python train.py --intermediate_size=512 --norm="rmsnorm" --norm_place="pre" --rope_fraction=1.0 --attn_scale=0.125 --bias="none" --init="uniform" --init_std_qkv=0.0338 --init_std_up=0.0338 --beta2=0.99 --lr_head=0.00984 --batch_tokens=65536
Each number is 128 + 24 x the weight over its row's rms, rounded and kept within 0 to 255. Layers, rows and columns count from 0. The size above them is the row's rms in percent of the matrix's.

# layer 9 MLP gate, 512x192, rms 0.186, rows 217-233, columns 128-191
size [102 103  99 100  98 104 106  96 100  96 109  95  99  94 101  98  92]
[[102 105 126 130 141 134 148 117 113 152 135 154 155 145 149 144  82 135 109 143 159 138 127 118 158 141 117 119 108 126 119 149 116 164 152 162 151  91 124 114 132 121 117 101 167 133 165 141  92 132 112 134 132 141  82  84 120 153 157 119 137 124 160 106]
 [148 104 151 110  98 139 126 141 145 137 122 130 125 121 122 123  79 104 140 128 133 126 137 107 158 145 128 119 129 132 116 144 111  84 122  44 109 123 127 123 136 148 168 102  89 160 143 133 129 122  73 136 118 118  93 136 177 120 113 146 167  94 198 111]
 [123  95 128 132  63 123 143 148 163 156 120 104 150 117  96 158 127 123 100 163 151  90 146 138  95 170 136  97 151 120 134 205 132  73 118 149 105 162 153 133 118 100 108 131 132 133 141  98 158 127 101 120 121 170 131 140 143 155 108  93 128 140 127 117]
 [130 169 157 100 139 105 178 145 130 120 114 146 110 146 133 114 138 143 150 115 142  93 100 136 119 109 124 111 131 104  88 132 144 152 126 113 147 128 126 148  97 115 103 146 124  99  94 117 137 146 141 163 129 126 112 161 104 139 197 119 148 134 106 149]
 [146 121 151  91 136 147 169 159 106 101 130 106 127 132 168 106 111  89 123 126  95 142 112  99 152 128  96 113 129 162 105  96 117 149 128 110 180 160 119  95  82 143 145 125 126 133 134 144 119 155 123 158 154 135 160 170  68 119  73 126 156 138 118 139]
 [156 140 112 156 152 171 148 120 124 137 156 141 111 139 102 152 150 173 111  86 127  70 114 163 107  93 124 142 112 135 120 141 108 123 109 137 136 130 115 133 155 154 167 117 126 160  67 157 145 168 122 102 143 140 122 160 127 164 130 138 132 126  99 122]
 [122 107 151 163 117 132 155 132 161 122 102 128 148 107 142 137 135 102 120 174 139 100 111 104 124 131 109 134 109  60  85 144 106 147 125 113 113 136 117 122 130 114 130  91 118 150 120  82 146 130 108 141  87 144 119 123 198 165 145 101 155 142 162 158]
 [110 128 110  71 158 136 134 166 139  93 168 144  72  97 115  85 119 116 117 117 115 126 146 126 122 141 135 119  95 139 150 184 120  77 142 126 138 160 162 147 116 107 166 131 119 157 123 161 136 119 149 120 123 158 151 137 154 121 100 112 138 135  93 170]
 [135 127 122  88 154 165 120 110 171 138 103 155 136 146 138 148 133 109 118  90 152 148 113 117 101 135 101 100 106 127 153 122 107 118 154 142 140 155 133 106 143 139 164 120 173 135 123 110  63 131 111  95  91 129 146 164 150 115  99 129 165 153 139 169]
 [ 91  94 153 117 153 145 141 122 139 126 143 169 158 114 116 167 160 120 142 162 114 116 124 153 142 124 152 136 133 101 120 112 175 146 123 108 124 129 130 138 132 118 145 178 176 127 126 125 153 111 144 121  81 130  93 158 149 191 125 113 111 132 115 130]
 [151 106 104 153 168 115 122 122  96 159  98 143 110 152 110 117 144  92 118 147 146  97 127 112  96 161 155 145  81 130  75 111 165 113 105 122 114 155 188 153 117 141 146 142 123 144 131 116 132 130 148 146 124 131 155 114  87 135 151 126 171 124 147  51]
 [152 137 137 124 147 149 136 135 124 124 116 160 103 118 151 125 118 134 145 115 149 101 129 139 150 115  97 106  99  98 111 143 105 140 143  94 122 111 103 113 106 164 125 130  95 107 155 116 126 108 133 103 146  94 114 113  75 147 129  97 138 150 156 102]
 [109 135 133  93 182 128 138 107 118 176 122  98 125 143 125 142 126 204 112 104 112 118 149 173 118 139 114 115 159 117 119 137 173 144  90 115 160 164 146  98 129 126  97 152 105 148 136 136 132 100 119 126 134 114 121 126 102 130 116 131 137 101 168 182]
 [ 67 151 108 167 101 124 175 113 131 146 144  90 125  82 119 126 110 139 132 109 132 127  93 167 131 156 112 130  98 134 106 127  92 154 120 167 124 121 117 109 135 121 158 144  96 107 117 125 155 174 133 134 137 122 149 121  86  78 103 127 118 146 121 131]
 [101 113 180 117 181  84 135 168 150  71 108 117 165 109 126 125 131 116 131 111 133 104 123 147 158 155 119 153  89 143  93 106 135 126 118 109 178 157 171  97  69 159 165 128 121 167 103 118 142  83 112 127 114 136 116 121 130  99 116 121 123 142 159 102]
 [ 91  93 148 135 163 117 123 126 151 143 118 140 107 123 118 118 132  91 140 150 161  88 155 151 163  89 110 114 125 143 172 112 111 116  95 123 107 191 111 143 111 145 117 130 117 100 114 163 134 114  94 175 122 159 144 124 143 134 145 171 136 116 127 113]
 [117  89 123 140  90 153  84 117 142 115 112 172 114 111 125 111 126 129 126 102 108 100 127 161 151 145  83 112 135 132  83 158  98 115 166  89 122 141 158 117 127 144  90 138 140 151 115 112 125 149 166 107 127 127 115  98 132  79  93 170 121 187 128 137]]
# layer 9 MLP up, 512x192, rms 0.192, rows 217-232, columns 128-191
size [108 105  95  99  98 100  97  99 100  89 113 102  97  99  98 100]
[[153 113 139 124 164 133 131  81 114 140  99 109  98 136 162 156 109  92 153 111 125  97 119 144 158 144 136 110 126 125 113 141 122 138 149 141 135  96 161  96 170 128 136 152 159 111 103 119 126 110 140 127 101 137 128 131 129 119 116  89 122 148 160  75]
 [103 132  88 143  92 131 136 102 134  76 159 112 136 156 144 131  95 145 123 140 116 124 141 130 151 207 143 129 153 154 136 146 130  84 190 109  84 113 119 140 114 158 100 101 127 149  77 117 138 119 142 150 134 146 103  92 135 131  91 124  93 118 181 134]
 [118 130 134 148 114 121 124 180 106 114 143 139 136 140 107 136 136 116  86 104 143  89 133 144  90 121 159 105 131  94 159 147 132  96 113  99 166 152 150 111 132 137 119 138 150  90 172 112 133 109 108  83 163 137 150 130 120 157 100 112 148 132 123 135]
 [191 115 153 151 144  91 119 127 164 137 119 140 173 136 101 136  98 127 104 152 146 139 113  73 140 131 117  94 108 174  96 130  91  92 133 126 133  97 115 141 123 139  86 124 104 146  89  95 100 126  67 139 152 169 144 140 118 163 105 107 123 171 153  83]
 [137 138 110 136  98 127 137 133 141 137  96 106 155 121 150 109 117 126 113 143 157 101 140 148  75 138 144 145 126  75 134 136 140  98  64 135 125 112 148 100 112 168 115  96 155 133 164 122  90 108 112 116 173 175 111 103 111 123 154 147 150 133 135  97]
 [151 107  95 119 114 112 142 206 141 121  91 116 114  78 140 123 146 125 152 104 142 164 140 102 161  89 152 108 138 156 133 138 121 120 129 108 137 116  59 152 108  94 149 123 105 124  94  98  84 152  99 142 166 190 107 108 131 155 153 155 144 136 121 117]
 [168 162 118 101  81 132  80  81 114 112 146 141 132 127 139 112 147  98 137 123 125 124 104 158 131 133 138 102 132 133 150  87 164 115 114 143 115 101 123  96  97 183 119 112 157 123 112 149 156  90  72 128 169 128 111  59  92 126 120 106 100 115 155 117]
 [111 157 104 170 115 120 111 130 156 119 131 121 147 123 129 101 148 142 133 156 131 117  73 154 153 136 136 130 135 167 133 117 107 148 106 126  64 128  92 126 147 110  80  88 141 121 116 128  70 159 124 111  94 142 108 142 116 176 138 112 139 199 103 122]
 [144 117 116 149 115 121 145 116 132  85 167 118 114 121 141 153 120 124 148 120  72 141 136 117 166  82 131 116 102 123 119 153 115 112 106 135 163 187 112 115 128 117 127 151 124 148 117 154 122  66  65 141 148 111  97 127 145 142 142 138 114 103 150 106]
 [108 132  85 184  96 117 127 152 167 150 156 109  99 141 171 106 107 111 128 126 144 142 114 162 104 139  96 133 133 164 110 156 131 117 144 150 116 146 125 150 134 148 155 118  76 121  70 152 121 139 140 144 134 110 160 114  96  95 127 173 129 128 143 149]
 [160 124 153 152 162 181  78 123 112 116 139 124  86 127 134 182 122 163 121 166 109 133 138  89 135 132 181 118 111 165 159 102 139 112 132 156 125 100 112  76 133 130 119 147 115 163 118 108 161 109  91  96 133 141 124 133 153 147 127  95 134 145 127  95]
 [157 129 120 125 114 132 108 143 112 132 144 149 110 154 134 152 156 152 131 164 118 122 117 141  90 148 114  87 158 111 120 100 178 105 170 165 137 154 130 147 161 162 110 105 134 134 121 146 102 178 182 129 105 128 150 113 145 131 140 174 136 155 157 134]
 [109  94 137 181 122  96 137  95 108 119  99 128 147 151 170 116 116 113 122 118 120 159 125  96 121 101 146 157 132 130 128 157 139  97 109 110 136 109 113 123 109 148  88  92 143 130 119  90 123  99 125  99 131 131  93 116 138 118 110 156 145 120 189 105]
 [151 130 120 114  84 111 159 155 171 154 148  99 102 134 120  79 129  88 130 118 116 121 123 135 119 161 136 113 135 141 130 127 179 156  98 117 109 154 139 132  93 139 159 126 159 149 136 141 139 111  81 135 108 117  60 127 139 116 133 133 137 136 130 130]
 [161 145 162 116 124 146 100 122 107 145 160 115  89 113 102  64 104 119 127 119 113 131 106 104 146 144 129 125 131 153  97 146 121 131  72 154 122 152  95 114 147 172  89  99 120 107 172 137 137 117 113 133 163 115 147 159 123  89  90 159 139 167 115 156]
 [126 114 112 116 149 146 114 122 109 156 155  77 144 107 138 165 109 108 138 139 146 119 114 151 123 120 136 129 141  71 102 148 154 123 120 147 109  88 139 133 128  96 121 118 124 113 141 123 166 172 164 155 137 103 133 130 160 109 160 116 114 123 201 118]]
# layer 9 MLP down (transposed), 512x192, rms 0.18, rows 217-232, columns 128-191
size [101 100 103  97 100  98  95 100 100  86  98 103  98  98  94  96]
[[133 162 122 141  87 142 145 136 161 164 127 152 143 140 107  92 125 122 129 157 119 102 131 152 117 124 159 128 112 167 106 139 146 128 160 195 115 152 139 169 118 130 155 128 114  94 128  95 129 128 159 116 120 198 119 142 115 131 132 129 128 120 112 116]
 [106 113 126 116 124 152 173 136 149 155 107 119 120 127 130  80 114 140 142 159 107 123 105  92 123 123 113  87 112 136  96  88 126 139 104  85 124 112 132 126 108 129 137 166 159 100 126  97 159 138 149 116 102 121 116 148 120 128 137 106 142 114 106 188]
 [134 159 151 127 139 136 112 143 145 116 114 128 106  85  93 117 112 146 145  88 146 102 127 115 151 113 110 129 124 140 136 152 110 139 138 155 139 149 113 125 147  98 120 135  92 121 136 162 148  96 108 115 117 125 185 106 123 147 126 141 102 171 152 127]
 [133  81  99 130 159 133 148 116 139 114 130 117 144 158 125 145 168 135 154 111 143  82 165 164 129 114 128 107  84 153  84 130 114 128 131  99  51 102 132 120  98 140 126 181 125 112 150 102 106 148 112 140 158 134 137 112 110 134 137  65 110 168 198 131]
 [149 141 151 120 136  87  81 132 121 117 129 102 130 130 117 126 116 119 158 124  98 154  81 163 132 109 146 130 112 133 148 118 118 113 158 141 128 129 142 108 149 127  92 173 154 154 121 132 159 131 147  95 109 110 186 178 112 105  83  91 180 140 146 123]
 [139 115 151 138 151  97 180 130 141 117 112 132 126 144 139 130 108  98 178 156  85 139 128 146 145 120 115 155 119 130 125  83 182 165  99 117 126 166 148 189  78 120 162 149 128 134 164 115 136 146 146 113  75 201 126  74 146 105 129  95 143 130  90 143]
 [137 145 121 116 143 150 112 150 161 165  98 109 160 107 116 105 115  96 107  80 113 123  99  90 131 121 152  89 161 124 122 137 189 122 144  44 164 113 135  92 148 118 113 111 128 136 155 106 100  81 127 141 131 118 142 159 116 127 136 137 129 139 125 139]
 [146 105 110  96 168  87 132 175 135 129 157 139 132 144 170 109 129  89 136 140 148 133 154  86 144 101 110  96 142 145  81 116 111 151 130 102 123 164 154 130 165  95  91 155 117 143 122 136 143  99 109 158 142 118 136 107 138  71  83 167 151 109 149 136]
 [138 124  83 145 107  89 118 102 100 127 147 125 159 151 163 138 116 146 152 100 137 158  68 116  98 155  95 159 142 175 119 123 142 129 105 115 107 128 124 146 152 144 119 105 137  95 154  98 142 125  98 178 117 142 125 187 118 150 112  98 156 125 123  85]
 [ 95 143 150 172 124 116 129 123 150 154 140 129 122 128  87 111 115 100 120 142 110 107 106 161 145 142 111 157 156 149 140 135 125 101 128 120  91 152 137 142  94 124 152 133 124 144  65 130 118 145  90 105 137 112 118 163  82 129 131 133 143 119 116 150]
 [127 166 124 129 110 111 154 120 156 112 168 132 133 134 119 118 158 137 153  85  97 118 123 136 103 123 105 143 153  78 161 120 122 141 131 132 160 139  99 117 109  90 122 125 104 124 116 107 105 148 126 150  94 136 116 156 150 120 101 148 130 156 148 208]
 [137 109 111 129 148 126 109 141 163 106 140 163 120  89 144 138 160 131 169 136 128 116 136 159 128 122 178 143 160 121 156 118 136 140 169 106 108 128 122  95 146 120 105 135 154 154 131 135 131 125 163 134 138 123 143 139 131  87 132 130 118 162 133 166]
 [145 143 121 119 105 100 165 156 121 116 115 109  86 174  97 124 149 127 107 163 156 125 113 116  95 117  86  91 107 111 113 110 121 158 133 157 142 147 171  98 133 102  98 115 143 131 126 172 174 108 132 105  74 117 121 110 106 111 109 130 166 117 163 119]
 [158 146 146 169 152 153 107 111 144 147 116 110 130 148 134 108  84 138 166  97 147 161 154  79 115 111 117 159 133  99 106 147 115 109  98 159 105  72  91 108 112  94 111 135 155 131 117  90  92 117 122 127 143 124 121 129 126  95 130 129 149 133 116 148]
 [119 153  96 132 117  96  93  83 175 134 151 108 111  76 143 147 122 101 141 123 140 152 174  87 173 140 148 102 138 127 136  70 129 117 135 127 120 114 104 151 101 146 184  88 130  95 114  92 151  98 138 108 133 102 133 125 134 155 150 151  98 110 133  95]
 [ 99 118 113 123 173 115 106 154 141 123  93 111 120 152 118 157  78 109 126 126 111 147  93 124  91 153 137 159 134 118 126 137 138 119 140 140  99 134  81 107 140 126  95 124  98  93 157 131 142 160 116  95 119 139 168 133 146 157 134 126  82 127 115 104]]